Part of a small language model's weights.
Size: width 128, 2 heads of 64 (1 for keys and values), vocabulary 19644, 7.12M parameters.
Architecture: RMSNorm before each block, rotary positions, untied embeddings, normalized queries and keys.
Each number is 500 + 50 x the weight over its row's rms, rounded and kept within 0 to 999. Layers, rows and columns count from 0. Numbers have three digits each. The size before them is the row's rms in percent of the matrix's.

# up: layer 6 MLP up, 320x128, rms 0.128, rows 114-148, columns 0-127
# down: layer 6 MLP down (transposed), 320x128, rms 0.126, rows 114-148, columns 0-127
# gate: layer 6 MLP gate, 320x128, rms 0.146, rows 115-149, columns 0-127
up114 106:520556600549544504571511521497467683547522396536469538408499439521522535529554494493417433462548482584450512494402482550555407486497528490492455462443514486547521442583530540419523494505457491562593543496457483497519487430468525487560503465487560493486580549509563516503480551458588400548554461504532491499587449481511464506464437526536525529427415558504439576431537574434489510557452
down114 100:434551566508505510558561469506493452454537477510495525390558493560494513458579402494389526509521393499540452514438559471448449488532564472486462413496494451532475432542661564537443435571489539488545593542475431536526445396514502461452465408500506504512417483476433553489484584490481500460553555442493429498530463470418486487516445475559523569477477421451566463506417493431526527477439
gate115 110:484451488513516555455598491607489440544464499576578441569457520458498531463428520500507538443460553412498479633537415520533577499483482444537477420541471430445514507466534480447499475416536477575510582413536543520419515526479528563485445458494467465502429374447438414510482440489374459502436491527468442574450499506464518495600444543544504438569522447498532531450579503470534473505530
up115 105:546470460490449418512514457519472469462538585481499473422593450519530459513494439556538486550528402479541542522519435491498420454523549496514496458583516487497540495558473515403516515524511451573504424471547465497529479438537524522558485566512475554568500595505636453452401444457526594482461457492636526576441405422504565528452539455416469447433443511458491449453506492457455503460377
down115 098:459544483492395508470550484518435531346468473489425526447459499508567470515547544476427562534508554400452452510451562465456474531453534527473518425536594478540530503510441542433559541501562508422455607519552522446408482573513555476450420520468563549563427455506512508429492513539494566473556523426555465503529506457476448529486482534607535572518458476585562466516449547379531517417524
gate116 109:475492500459505531510534530539531421575401481463586498530503605555340462459445478413476486507441439414497464520484516524518543468482440482552518572500461538425570444469548489568462502513489462505462516432519541513525521567466553494475399469520398471402542448495469481557443433443544524562515548449436504495469530494517417398420513524561543513526508479553528529541471497443498426338545
up116 106:506464461489460444519431472586539497551495547573512556546461488478457490597506528456515439399418498539472550580521532502498545437564503649618552526459472448503528473466497587457479487580534480515559412487448526509482462524445385504452473567434488429459513461486531475451499497579445567494480487451526405584521505468486403443562573398526525482432499527492548528523518564560527439468583
down116 108:465511491541524468522421532503453567643510526540539516481558468449497562533558514483538468424428523565488468543500409489476593486515501456532552525460458525564503520444538534540486450522579564445549529360437499441523562502524521561526512506490404536472486494540468477527485528506488588403462542556552477596563477504513461529539453533496473385528451506596356515524449587582514401501550
gate117 098:439499466520500547611545477425459439523472516506481457435408463454444510469580474463574497494483555490561517551509503536522516443519447592435518517551476486504485473480538543501585545491449494549558550430366525504598564541542492434530500532483454481477515505506440411447525481546559503416340573503504577374565518446478544456568510481445550531463538493484543574529568533443571422538487
up117 098:496546544507501570433577504477468486418506442541522561544554502520481509492551514604401437591553528421482491581453420571447490487513494502496511385395430516528531518498468576515455499398520505537530465468463416519492480591550464459471531576525511518504501578511458452483469519478472391525486572481482557474562474491485551432481502504634521581515442511506482480464572559416463409469379
down117 106:470485407455496496595524461495554431551502534456483449504564529393513497391584472586516490455460520469505534470420432531537431485496548443517447420463499516512460480428528490454491590536462484482496397516506515631485482457467488537408414489409433496525512569504457483543558499459423505450516499507509532477514470431575500461474581467498564558495487485628513431484361503449432533435559
gate118 094:448501537521465515425546542507483542574517457571493513518459450537512504466520602468552484535465469437483503493529443439535566473459506434494494477477474488430514438543524491467497422576481533567538471498445551457466472531565545482475457377473606499570466584576581480462460474449450454556537430576516504595482445500489467526477474554496366367506451442647558531508428418433528526524550
up118 094:452437458509469523591508514530424507514565521545542478394551472346490496477462517513462524494530535511457470503455522466511549516458607573461437461517438469558504575547445494488431556517448462499515547439576455480525538377492529558527474619466497443570442461559527479476585497426425399475498529557549471457541516519505583486514454451477565575432518396449491514434548489549515430442565
down118 092:482497568500413457433496496505509536313495533477515473472412486498519532526489463468514363435556495484538430503523526521414499473458520462497379541520546505560548560481559482501577484460487479590496487484544471436550474429437578544542532599459432456513440571522541471488482558442466527429502530472468616505494541458652532383514535510500503551439432459495519499495519480487469458439510
gate119 106:445500493536420636471540504540455540483464463361503485457532511495539463524538500484647492521422584436467580454624492435536497507457575526476491537553520456486510524575519440436491400435491429611519403455448443521506533523450512458501524483456572520505497559421525459521478440524436488496413512512493523512504501560498457536572481507412530528530479463507518482500411386393530487515498
up119 101:483556500519445471462485523547511555506520507466489450643510373520525452549462508417517473514497606619448473476496477439509411476515433471587486487469491520515482582529580564390498611478398489520507456443466534443512482513488446506442503459503514501478497483486496592485418515481530569539558428499519504559511556460529464478588549620534531441528564604522470428468483540505596426527549
down119 108:450510513658564589495531474501480476531547442413535556533466515454490437544571442477544530501436522470410603513603632439552584491485502519486545562562530592488512497478516547431490427469569458561565543510485495462515517500437432408437551551584474524451495512467487659487441520572549522551495549501521480459432504515444521542491519491527486504565517549496472551478541449495529491425458
gate120 099:591427510484535455534527501441508412507545516516491352623447564584469504573417440492496538483525466535519452575445470438478535522428518467540393448622502500534530538498597480471555458534492553499535476508458578626477445534494455578503512438567531466398503520460552498519455457569503544447547449504532554552524556514533560468526532520592442484440556547501512401511468506511510522505456
up120 094:550452461499490432532487483514561544577506535600503498478530511532437565433468477545467525488437514539570544542518505497429495568516523421392407509500489464516502411543425492426514526522556483420459542471541499487523570501448476523507503410403448546474430571414496532518436513531465556452559482428392463492503376480527526485590558501436491480476474507411583469519536368514609481542442
down120 103:447501470475520489539479491522541447379463497429566491536488406579449441520488503615495484540468485433439523374525492409514477463495546496449490462441468557396430545384604462454474633494522580523554461511510529402510423556572440510448540526486617461519497482425467549564506456452553484486501426565479504519487530471513520527423522501490518502542440437524557528497580551496519498449469
gate121 099:441467538480511551407498511505507611510471478490486509541573460526367522432509589474522596596413516480490532565493502451497480563549544505516514522565471521445553393446373549539442460508368450524558510508577536501469421540515512495502491467429547426572467545489526552419396497492504523512494494479482428566481527563523447501560585473452548483481452442468607563558487511434524531505476
up121 099:513521537487582519462508485469419412494415539482476565559458401513527506564550447519503543471435542519540592455480488481512520526586427496470604494549576532428548547531512407509513526661528510441462473517380471512544484465492524483477450471561439527526531499424489547525525478527565490517574461557543483453472376459506541533476409562529466519543438493518541484490540620459634524471512
down121 096:509527443570488524477481573529471439532549536580465500502423483438543502512489483456503603474481437606472484515494490492465451537624457418465464517510470574391555457494583501417462469505515483552497450504475419474563506562509496474483393513486611446400536539511481543434444601507515536533445518522536491490456585486462585518504407526533479525481504566570581494455513531443578647470526
gate122 094:547490461467468608497511519420525571436537439451564452496528517522489473507524495507574645523384471585579487555490502488478551529568561461390460477540561490475434471509444470486540447509443452546456528473519462499534484472536564571549554442468470490503450512477533454507625498526502485391458535553450490563562576519516454452467526430505526389515600412413547530536477517532444482576557
up122 089:561548437524519419495427486514573493446494554492521500584452522516444460486443405457564568517525503467594484475517432536568480416453517444588532527432553404424466491457486501501436530473511469445533488513567409482570514508468544532518592488498532414517485486543504426532474555505398585562451400429428475542443520522500500511494478577600596394522527509559500513444502455483445470540594
down122 090:433448510509539574455541549496556531382511484522521483515473514509505490584516422564466520502467424480406498416521602561439441520521490581607526521469431456503454432451475460555512563481456503519499558532474453512542528413543442473519477629503432463517428545413455509437460467537440479483542442456560527478444502367474482509439467496531581498477421431491510577518556578488391459498548
gate123 101:409526502507445540481499502470455507528416477490588416432471416443514487460431502441637485440350501492527466544532475501451520491554612612578510567600496458460587414567531478486579531496562514527457509515454502515470441537479438473543477405574458524436501544493408580526447481491465534488464478580484560480550472498487423514453506449563434466511479481482511525516489515515480503490616
up123 101:458550440511513548564433431498489522429516492570480571447409541564449432448531547456464510502485439508584584493444443551459377502491465535453483533447567443373400484501435521488509470490500509478485475506467488497548551481534519548490537445542610557513483383560466534470514524493537569460557492544511484596442568382519426431519523534499497479418485554554424427512442574542503555489443
down123 096:517462540477468501418414474498504456452600475517433460482462491547487509515466394467477454507517508507539494463442434474473438382471478572491502516493443478509528485461484659514417506519443497432534555510510542500568490499560531464540489474432495525525405514540528553542497469499578519451497452463565504548467523373642543496539535493538594459491431553436511427447665463520597512499488
gate124 106:510417457374494505585447555536513520639470494517420479571466565439550503517452503489461567542494469472576447492497371466459512536562604497505487480454503574455480575516587519446558435494584441483557506511460592534516407504591503477571443449499510451565452505487529473483440539482580481509527546587473540447487512516476440504434489422479407436504513546512473524461406522541440463543484
up124 101:441539529504431472513449483495620505547488486450536481501495515475462388502533501526574487391554569423500542495546539476485465531550589467427508518610417521516557515588541449422513469507530453532349505454417497424483580514484488454486543461584567514514466451444453553534447580534478546467575468413509406536497468411453533552572509598458490422518472488492485410498506470492517491492456
down124 100:436538539530576468610508512442414543508488473477485530492491423522391506486529528653452539573553494509495551519527482447460412502504521440501475334479504475531389479541483527470413450528461491417471539519386441441479494541429385483491496554479503525487456459397521518481500490468551417542518479590553502537465424554428475500433552531522538537520467494551457481563488461515465525565455
gate125 104:425499509487334500599411533421480478572486438506450448504431422567530450484491504555552482407467517473522510509492452437597466571520616568450441556527592443427490472517404510465508492550534458536564469580426474586462458560518542507579531493493490489571497570475555502491447507553507482470489469578551518568433505515524532532504603439482451439469598465482531510527476549466518483479483
up125 105:594485483492488529433537557467537528518493581437482481480581546435454503578628621497477499459497505519520373488549492529518439553478446512474633481437412523528449482490524441507539573462486580436443505520510529576490510437454499425500406543592456577452541475425387466482421511553469472464478478566532490435428488488508497464467423511505469518501452462493481515566466495410394516478493
down125 106:529473457592497395568551464420541576581583465539558454469540542426525427551469547446545437488477444409456564527489437414497496451430476518451553392487490542468474469469493494486472542452478533461533584414516399453488562480450524583535459535484458453488519439466535547473629466590466453548561507458507481497531430533474548451487561571492515456432432604512460511544458482517478467440521
gate126 098:502566482480460457570467452454404514522483444429404496405559460448557379516474425439521527466453482433415400452458481474465533484536465573495407466565550462509504500548464539503623488528501576597497503491482586484496518484547496510656519465507511552513431451486426426483521448519529495510547509520555479429515457595506448408499465499537475543373549534485433530544496519548511495504501
up126 092:499515491552541398460463463469481538545482463562400523436520528527521487505489506564454524378503512446362539464410556554513459515524449495410381514455512458572499506467478625482492463491467455509514504566445471525517529406478551570500590541478416505447481461475522462529492478483489459464532464501562435497492531527515362482535511577528476592541437573488533451434418569517550571478406
down126 095:485470456606528403463464467493489482425452496459515509483474606531558526515526503537477519550526546486468517524426432526442531539441466470501401526459531580551506509584470590500484605536394454541436506595514500412509445502558539472494560484560612562551503551600505519542501481512472496471480444613596445508497554510566455491510460560516378511559457539563505457466611518538498504429475
gate127 110:524557577431467573514427702478474493503465531441461490478539499512503447416481498482510474506473536528492469510484451475504467492525537517561410494569468450490543485463488456416607477513399433526526458436493497519540526473553508581578472475504535452530470636508587474509466524468401510504489598556403562537501524479513488541517553475472584588565451499472413507460522596505488554589526
up127 113:497628469475567390486501496526568563506533475420473482496426512467485465496498528477506521466604462493514594472526474518510421485465565517534565505555448467423643567564533487590508568422549454609548481531543559519539525530427440509455439466541529500470513481445409593479488506533466588530502530502636414508408460490504463487528513516512488462517507564504449500596490567422479487450538
down127 110:451477548565497441531464498507536440545543485431439461515404458503557470576500578496548486486540491568502573394469533434432553498416447473451485487454483405458437552517482430465501536493505496599516400517473511517434550444494583570447427513556551394421557543541512410495572586494522506493545451455457486517525484521480543403422513505474591550531424501492462491557591553516544548422539
gate128 105:329447476504516642528470507464463407452438557469478550526469419543462457470440444393473507467469522478483482477567529468512562554508598420457431534502515496482496507413493442533496463526484456643495512427511517553541523523473504447489339475485519512430462623510566453492566417535500459481512532467510536538471550495520474490432530524515559514450596519543526511520529469433474533477481
up128 094:497522388507536446489490485499514514435520611449589383528560551506476443506411582460580526487521423508491489506474470474518433512423517432465484486539444519371452506464548552610550476468443516446546538409482531579534530509469520463456476481516605503585514457545449415531458474550562482458487436459489455489463501491529474521526523534625577515600511476476383520406476557522470482513525
down128 098:435447409461492409497547489473454518369499405440591443450517546505473448512517478644430573494538430551534580509540497448528433460493520428513657479510542498460459553505524542525527490494465435472425499427513505541457460555468475422468547477448460514469434464429393462452450486460514482586465434512525429530542518526612528556490565496479429541484471497545497460512492474522528518487581
gate129 101:522506539472458471522574543565467443597403508509480472531474430562454472386644469488571586511505556491494527454504554466476579472617556494466534470594534496475462518473539478598614530462506442485421539504503517594470394511478534499560566537429507480489470540515489467466493512552469510380586488505500462419559533511501491386516468442474511537505490420507466528548490589517489567535453
up129 095:469537458567573502503520481523511480492521422462442591535459485527499390545518594525481455450494485571523560562470505486506496457556525420444544480482430509421490502469461533534478499470548572409452501516472533467434416447488435462487546536500492537439475335402570570568512583517544510570540520473544476446520513462538447422456578553506527571584537556456528601460493629533502550481452
down129 095:484564450502544414492487540463464563353524534501514578543497481496537527518504535529480521529512478536491485451479419527536489528474531386436432502380494560480485515515579479499443495431414549478446536565504468410512473509468487452467551487545523446556506472512512545540547503377500348508500510525569415488565517521612537541503519473557516463524385488575532509567519608502524525370497
gate130 126:481516575423431525494446547499502559450545533442459439550457537502550408508538534454560539542433544496517359509465516416529466586556569491538373561468458436484580470434529486457567526450408508498573505487453573564473450516535462521501505466436561430501550574474502434449512484516464549412437526576504560563508489537518477395556502480582500541520548483465481531517420542423449543525422
up130 111:538437473435464452523325427515471510484589534467463435620437556520457471644420584529532438501459408424510553399512514451448486461453431530569561444501458453467532539464487521537488543482483516522544547466416479514435422447503510414558512482553488541515532476507534484580459440549499583483488469527544501464525451510504499452435512510529477494498406600510491521417473536446445517486523
down130 115:522475423567463412505519445543525509447483456551479488506442482439458531479411591519463498435602517580475470545470417442403504512509457444471451557476430506499493478470515539602466432512515553521448481578492451536508484375461556520531440581477501530563427377485466519416504520498550402539498451403472470511496505430489477520478545476480364488535512527519571541505533440561535624517536
gate131 108:471517513485419591538506502513481433499437542485505427508481523610500592373465493586575553488562489473495493558506469569555522518486528530425429520549426533472554378435498448525520425523476503472633379548492512500515501546541503481543520571469620523457457661446496411493487497551475532526534538543518540444540543527501548544518594523453526419466443507497489490488432477513475504520530
up131 100:513409466497510535450540525553483441424416529533522343470455452449459488500478456523572496475480532476590595536487453510593444463483500460467486444501450571440442514528447455532514510531508612592535439545450547558497508514548459528478426512484553502536552519445493435494424534489597429451413420569482585434420440492539559546487558500536473455531441433538468485473442556411564454485505
down131 102:576466446465512462497436512538556490481554544463406460499505511448508469570433581514493563405608452531456570479512540494455534467449515523422483421462501522509443489558488488456475471483507477512484400520438459586481472451376566536570572448465429449457560491458565579522564492499477511556540452563442525572512449512504536619548460496428598439507541497557507489631458499575501481487583
gate132 091:483570466422519556517477494545462472565591425435594524459484454480477587509545551426498507504518491489423551510579523476470480573530568491460519530603477597549579456507524532442490527607498419518525504495494551426411469491549543419560521457521499520499473686559582538485507421452548460479416529491513464505461497579453572513535516535509479531467550548499453506506441464595417466491555
up132 092:396523525449405446551468435471508514514479483561506492550517467485451510498509440527462470538445578458501472563475555528522508447565484420507505452523452555496490510462529432519465458588527450452479460546510522485392511526534489530436483524560443525475577504416446552541426486557454464546603594562526569599607405390530404465501564648444442433535511498509453453463493520491515478559490
down132 095:440530474520500562463493452524455604484566567517475468503637442505514455536495443563527445581496524474530518490525460469557457521404443499443492528477542524461554538482501489508407460528546458515529572470515428542479464510544423416473529456460478521379598467474483424481582460483512602501388474589489491457596492468561484432487503468590487495552531461434450415436537459389530580524516
gate133 098:391517633420498604506530506442496492544505518628505590499540563529470454530483531374600550403440486491537555456509470493522527475554505468435456544574565471486483401464465542513485512539504405472474593505446535505577456547448496440473441466510496511458529541481470426576520523466524476634548508552548509413482456489575518510422483519527504575490508492529536479481471583491543433548535
up133 098:555514462594447471485513424455524401495459608430516575460483476483525468550440498494495430557454450588607490466583376461469436503505527453455568516477518440392472524418518507528487436524445489572473573525466477501532445424484494478556547512515527449569526448575559501416521507477463493418439477491481489537512508485486544501531388488384474479576558461435514480483410496464485382533507
down133 096:407603505547532438481586547605531524574495480445513526450495508467516508434445425468455503590543558582512446451498394504482399463561485517451529476470523510514556510492406464513418478477445532507514525532567460414513437483419429471501544567443497530471531416504533546444481444560446534528494441399448490556510395564480513492555529490524406462495470537551565518529539531521576380549458
gate134 108:480495442510599504559505566518534505502490493574528536546459412541534483441391518470454500475430523520389507469480533455531526510536513477483421511521491440521549496510488567593450510537469503505520433493413599510501348486517568524625464421430494460453557570498416532511520406565587498462528470556491509476465541486507512531436483461564538385501434467525549534530544484531662485506515
up134 103:497491458487513607514436595534514417457504516542455538630547518468559478418511493435529553479515503492363534400540491507564505505430506425537535529498496495503509493526500526449515522469430558481447535562513546452549503461545481547519451471462491430438460559553577537449500516523519519438502523510476505633404524558482460557508440634567539488407489569539532602515607548411514485498467
down134 095:549461520470444558557690440597524467623450488507479473468536490520502560489554540436474462517384529555464524485489570568418493519511453545559482431410474526462446495476434503468593543470543490448537495503512434473458524546481531562478495463508571458495556493454538463466478488528434542531482429496423502519515435597424509435562527520444451452498515400487500403401463417555497529500510
gate135 098:422508550569475447514543462426497532495577545484613581521473503497550558513499498503509499480497430495533380439605477604416596582458500509545560426558513493458476536473476461422620443468523447454553530518490522533508483513488495501438562599502518500589482470433542475380534464508552473457450571525507546496493514522504575458513455467430515497432533545349466515489453482537466488426445
up135 095:525607473469575481576463542438464568506510535512437530474447593455435519461533488478486484471543546452394432442490441498504479499501545606473564537493454462433495580503531542543506501521456547402628516516436498511504544498426539493489517447482525445541550393459482388421488455531480547559536510477499511492635461414474487495516507453504535519659533435590474496435493467470554496448472
down135 100:477433487515481579531535449553486439290537469505516463527465524500577497456499557500512506550454516482475449480504460488414442426486504478519463568527447557470520454516484536451406435483517600498463508427527477569515392489549496622488503516546508578445504528525449554548507439486568491501486515540573590435448468574610442456524494458460426509567469601409490505578497532468531469472489
gate136 090:465501513548534507472556483504468477544426445537535564543575528535560452507462575564438500428533463562470570533571393481520484518488488495532533525476461511505573475569448482474557546480450549509560526409509489535437377498524498484597480562548522403496543606494592454436493585467438483497485461495510468496455472472575612457538436589422435556475515508501616434550495477426590492421512
up136 095:513526547653463503530490474551570464519491542461486500417515455468545478485477493554490484524461573429398403488568571541496503462456514513535422459407430453566509478479504530450501430581495516499491513623504505462492656406507421522535445425515543535445487520430568465564520529443494519531488515570554522481565438528516550465490557573551496538544426537515559398463492456429431521538539
down136 094:571473588555431525482478550406541475408405570558500489548432499466488484510582485441416445529493499456475570553478643486420515519486542526511505576481466514481541553504440558506452602474416515488551408564521464500450580536477542487446455543436541485466584462459567463513518456516535542507529559414552546487545495575582500455511548572496551556526453605499537509523529463475541548418576
gate137 085:494581570485471529509462581486385495500484398556473556559403545442484552486385482548497406484441557460473537430516500437615462518470547463494509489514555487514531524528486487421544559519459449531498515564478471485454512436519532408488520452487463491345457415403503537563578538445503437437430504458410474576500514433532520534578515542496424443468455513504475469486464567535543509573509
up137 094:555437500522409552487535403563459472525554579425459467534478504474545473627595548541539465522542479551584489587445570529487535456540484463488456403559474530514473544583513549483503440504513423490478428480475521428616584510529478577487515493657473471539476522528481559549507455491530436568534433482463563446480502543469622515558530573514533571536515529475551501483471467563455550465478
down137 093:510459541476584516532458474537503546341494476500569437474452559417452529439447550532547487472517494406481557437529500511509522503570466469444587555446526444533548536491591493558439418441522637532548505446553463580426500361412532466563424504487491496413545429499549558480527521559457507534498517501585557474494538528551440509495524444480479473530468502591488552484465484428550431502499
gate138 091:515545529467464555426448558432447523504340512505507495437572527416504450529567557448486536606475510516576484550490487607524477630492538456508467474593562561462474588581549531504538458503476459543424488449539492492524543489543560520480488494527485481516394455446431485461482616495526457383510496490400464571498524499540537408563466491464573477446479490514489446516517598456529500511528
up138 093:449462564436532474495425479454516493478488513544483512516568550554436433530480550436500561527495521557505521513421555600433431580478530454477444490571512568417504438425550499509498518516330479507473449482486478451523523533449504512572553402504546367501554569602531535537506510471593515512528458546547424508502492520524530506595553472471555428544623442512509501484480551402531478477427
down138 092:459417560458459444517521470456443512568434529512536523513589486509548438508502496493450489480491565469522532506531510589422426518483511488470525402518604497412479527504417455458469614554466529456562548569464408510439452532432535408482557530357460543437417549543542443545483548445521551497514484560551498459463596569485480502567481449492463526520540461566443490489561605459470428540553
gate139 082:589417522559565583470495460509477495451409519441517556416558482508587487425444567455484469444498472566548502455592487499566472550450500500475489620476457523505518451468426384409482522391537492581499475496525492507577501485538513469452519528553497568484470646514507472483523513508492446531424530508506530467491551512515522483427453555505481521354469439509533416488515467479465421380536
up139 092:571550463508495432565457446433480479549430433472375498513522519452461357489570448502476526488527510546542431557509468525432534496524486557469499534540519531397555370546529476438500512447494382485463392523508522503466482541477521519491527565511434610467485507571556474565502514453404491435538446476520388532583540444467567418499589489556541467481516553545449519480482488447548508445522
down139 096:519520549506532566529537501494470436552516481538474535428487529488547442544485464520486569379545506509422432522469526588489554471543512594480548556578489527478525497456538454563537396596573565490472602570412587561474607449491566523488380527493440584525523461436488529457536470561441550509430560443419539551482585447539547467485537575486447451454484544579495514495516480514506516526428
gate140 096:347446499461511459497508492509441456548417524545486501546494604531503452511494481590500518481425513510459436425523356475435445541568447509492528593414482519498498483518524456509507539399468508532500521520375505499400605498561541504581542460582545521532486509485552518494406512606558511524491558574549510519529478546528473497553498467477476423540478535498479589509507554510624465534422
up140 095:447523488497459418576566448553543526576462511579516490451470511540563487534462509548614520510492539534580515479515525446506536594493498484601539496505492505481619499487493510438496463534496480662581470503451460605453514534411497471518493521556483497554506509408472379476401571538526560482548551500444498493555422447471479500530420433475506559542427550467466455487546494489628473559447
down140 090:471496465459539539465445538516326496614516542414505586465457504543472570524502487580444516606567450463467453417552440401516435461491508481551515509532543591455457562505490508524482525565487488461520577536458554578479555580573438480559512472440498458598470592507536548494565500534527502540534502471472424450465518444439497504485474510542497573526448471410512541423469464439460502521605
gate141 115:524537507473478564488475461562518526553515533536474475585563514541458380510499468488440499493481462544537441555527519399582574513539493439424470517524581507587493516375532553472566465465461445506611481405520522587513484505465576459517495533515381461447469488446565521439435472557548555454559473515515580455470644471534534371486507455522493548425528441461499523543466506488507551489424
up141 093:467552479487452429423537453490521528499491495506451515461487513483538430582512578457416472447557442580588549488450589462489441493401537451470508522553515588465456584475510513540517443406446410390637551480517526546459560513466534471416475510468468444539487531438525475487426442562556562462611485405567489513476459423491564427483470500556483533461560510485477545483454477496453592477488
down141 106:522464468464470519503456416456575527446550415512510533540369507443477449551552425599461473524481487536578503358456555451370474562402520441459553498597464486481451513506480588464518474494513428503538501579466474395519602492423481436505530505492475505486457525451545560501461409471543459502504507622539465540472440433516540453501546454543478512505447544497458457533565560502437484468489
gate142 085:470593556438488542634515437609534534525527471522489424475410428496436541519533487538483526470435546503436450478487505490524627473450497534432522378523550537550539437558485525512525494325530431463446596484500497530486514498576622452508489457514554543568500532443546490408515531534446503505557463527482463507447543530518492503457530434448497446537522507464583499594489527470562488471547
up142 091:435516531539466544531485424530472430546402536507560464561447510467491500466381650457534572461432429455500500500507492448452512613544469563486463555533570540437458450436522503532563453522534513544552483475539488554456485535469508518549506505498449425559432595548472494526470439554435577455463570502465519507483602505532441442500500540516510438522518504415497583542420369444541511435432
down142 087:514535473463447559468520448590532511582446527566551443488441478487401532532479543495528473522507485457522486495489447409451591566615538475481469460540556482470575445477497525489479484488471420535576586465439562633440447537569589539551503465429538468421441578500484470452459492520434466493466489555539556438471605558636493447488481491551527493523524449393552477451408486484510489523507
gate143 103:445500526479538573479548448544496518497551475467478479569362551508448502475523562478548546559443486582456455488422559512420575560508443484606513562585483492503561463502543446612516483545554524463493495484440563443558518496475448459579518457593544568553500476410473504513441415500446461451532509525492461561539521487499426437573432449373516465568493431456514459495371487560524525516529
up143 096:452509446505551520584523507510468540593489542508522491539532396590524551553496493456445481472494513561391428488524531476516585510593493535447493495540547487447477493543530536521454522635602574450573486495482497571399476416580589555482527467479556408413483465461470506516536446515529423519435575516467527497488408539538546539387444517429453488503583473522434537490521479516500538536599
down143 098:441524438493566503464498562588484559504533534494469477640431576465404487501595511530499494546513468411484411454413408542585410508569506451543605485505540543510495586484507448539524450498518440567548446469580478483542470493445465535449497455456574523499489501452444502512460533439598509489534519480507513499517497455623460468564515538480471508585439471424496599528469481515549627488529
gate144 100:440533482471509552603458498544495458500415580426598534556527480585505429526443465458496532518499499463365465563518571552537503567563485589404495507614538393486459490432486512507500438454482508499521519589485417510597485500455483481538606532461501491550553523491440477452429559590522531449467565498541463504504504550521390495495509504468498527553529507405516492490456484547545537528368
up144 102:502573542525449571455493483562519537503502520519405533411566441468536525462543535567529504553509460463597406566573508435537479587402527491495419431511552400432561529421537525414501486421413515492522622514511537517464441429535548472445515422509539479418493459497603463474570508489548454513465412481481465468520528486487535561426522499411474548470552517540477419546455561480483485496575
down144 101:500492648524480493529522506514424553521494410524518471572530434546463483542557414497544469457479511544511480600490521521616453508502434422546514527522480470549482562495502534577488500446611592509419384460427498610475428578602536529446512443480484485516412478516555506472439545553565483474456516517476432431487480509538443578534480499489497490395414456490462549539543559531451504466440
gate145 102:498493514489444480478543504646499494548538468488501461505493496526523483533539487455510569609426488445462381576521460444507558535589492403537479483540495444508417550442530560484550484441601551560602480434441571525548531488458507517547607501579584516538401470532467493557438482483438555516465458533481399485562596527480549419524442495447498457501566590500566516563497476481484520494445
up145 099:468499506485468561511556528451527447539575458499496429576456468615471552458539499560485467481472473520466468489570469498543566491497514455565533511516390568462511435548503441455556415445587524507557500523457493515493545436556496500523559582536448426548516508497555553468484557597428583603458524581435580571479465515473541466392547627467547521515566519497536589495511580481417514588486
down145 100:419479422464509453501474516475540510610546500498460457497520587433475508539549512510509664441544454486469493443476445498476540526527553534447595438418495559470513470543503436534600529432498528516530506489482567487522590483482417459494443489512529495542485488495464471398514546315478423518571472554486589491431522487454451478493520585528467577495447465456452508462474545457497524636533
gate146 084:484445560457483479399484464550640523517520377512596443527515494509431495486421493460469526462495537449507550521522533440494451459542461629451550363487482561547524447561525523439506499463547502567546507573448448529497523494478494492590489471527522452483533542446568490444437519383492508450525463521488483548439628564492415545496435462492419574484518480493454461550510394462486504433461
up146 098:552509520463505521443415450463482459513494476579573448543581522514487549531476527566472519493491617503494496471588487488437491592522500444463473443477419544525562442454433582431487512407515412531469468550583487468408480449516556474411470562529535529452513529450525580558382467581527526520580443504481500529545547439563501490465588604556493520476575426542502582576530452436505565506502
down146 098:486483391524623426446580546500428564488558568545513524496434526530470562503513477487474512502537478528460549527508510495512582607481522402451535526545445488477501488463522522486477472496471455540515478545564517419523429563508574436371515454458491437466515588477588535615478577510546530405520470500493506488431574510557430545563475430506449606427547520490456439485574460498443591466468
gate147 120:500462439416507581492532541615480513431497534476519480460451551573459582520499490531567529557515567505502434581454475549544526619494527463555489450565470482403603452571571515523517443473501536490409504485437582450464520499514526553579469395484507492453470484550546521464484422543485487376482505565501615571502483519518501484522458576572418444500497469475575492532451623457483472532474
up147 108:509491562445470423566514571510523575549504509471570533558496445516549455576509458473429453388480568531565503444579462489499457583484482472456488443536560401594579613510450589375472495507526463520588573542474523503460525593504473466502593507564494474407550505353544537532503540514425524470508509507519452456501466495470533515533483529508546550502506514488484468478577452494617534560474
down147 106:529528539454503520430499514401455572410525465526515516541566514539431474459508489558541481543463432590482524463513495533482555432435489463483464455496550602533498450501598472508462475554558516531560489484585493391507557518509501454506494457473618448527502444471462565529534466333549508536589437515445551509431501611478569509455543585512421396512445434490473472502540532542537546537415
gate148 098:514520500439477554506457580542513426518534601489500488489613530569467466549594509391596553513526506401506528467596557508503460455481622546498463448538500474505571493412493566414521535500444466490518500457503504517473437482531487400577428492481588583492402505517419482535510505536442533497516520493527580428438554563496480510512547553439497596471426486500562451520410573513454469570501
up148 095:482559456449505415501502432489493548583591461462480427556494493466474441666498471486532579521441536478443556475412494457458505493520546439476541467448500515486509493537592543475560489526535487526596580452468430505551508482482540464512472521468481478546572384483526450477482514429418494537522501519551508561473525458479509426479473579450445517592527579434522652543458538430586535585549
down148 086:403461431493470485501551569522556555647580422465556479558460470476481589497506453478524589499564558545505419474560496460446510494496577501477513508567504501510457486473475424578462499433421430470481497440525476436446544539533519425520559506495447508504460520496593577456523516496434497538471435503511486423436451498501573550443513502460516600533510493535445541502473490519604476696528
gate149 106:457575523507501506529510555513434398549399494436500449472534517512409538408492470536661565480480480432451505581527381506532528426535512414440515525517545351517469418487497503462487511545559404533552455479511509527464550462555519484573525539488477435550476443497497487520498449444439480483539539628534429568454501511479508440566515451471454469414564456491481529448447502514511438512566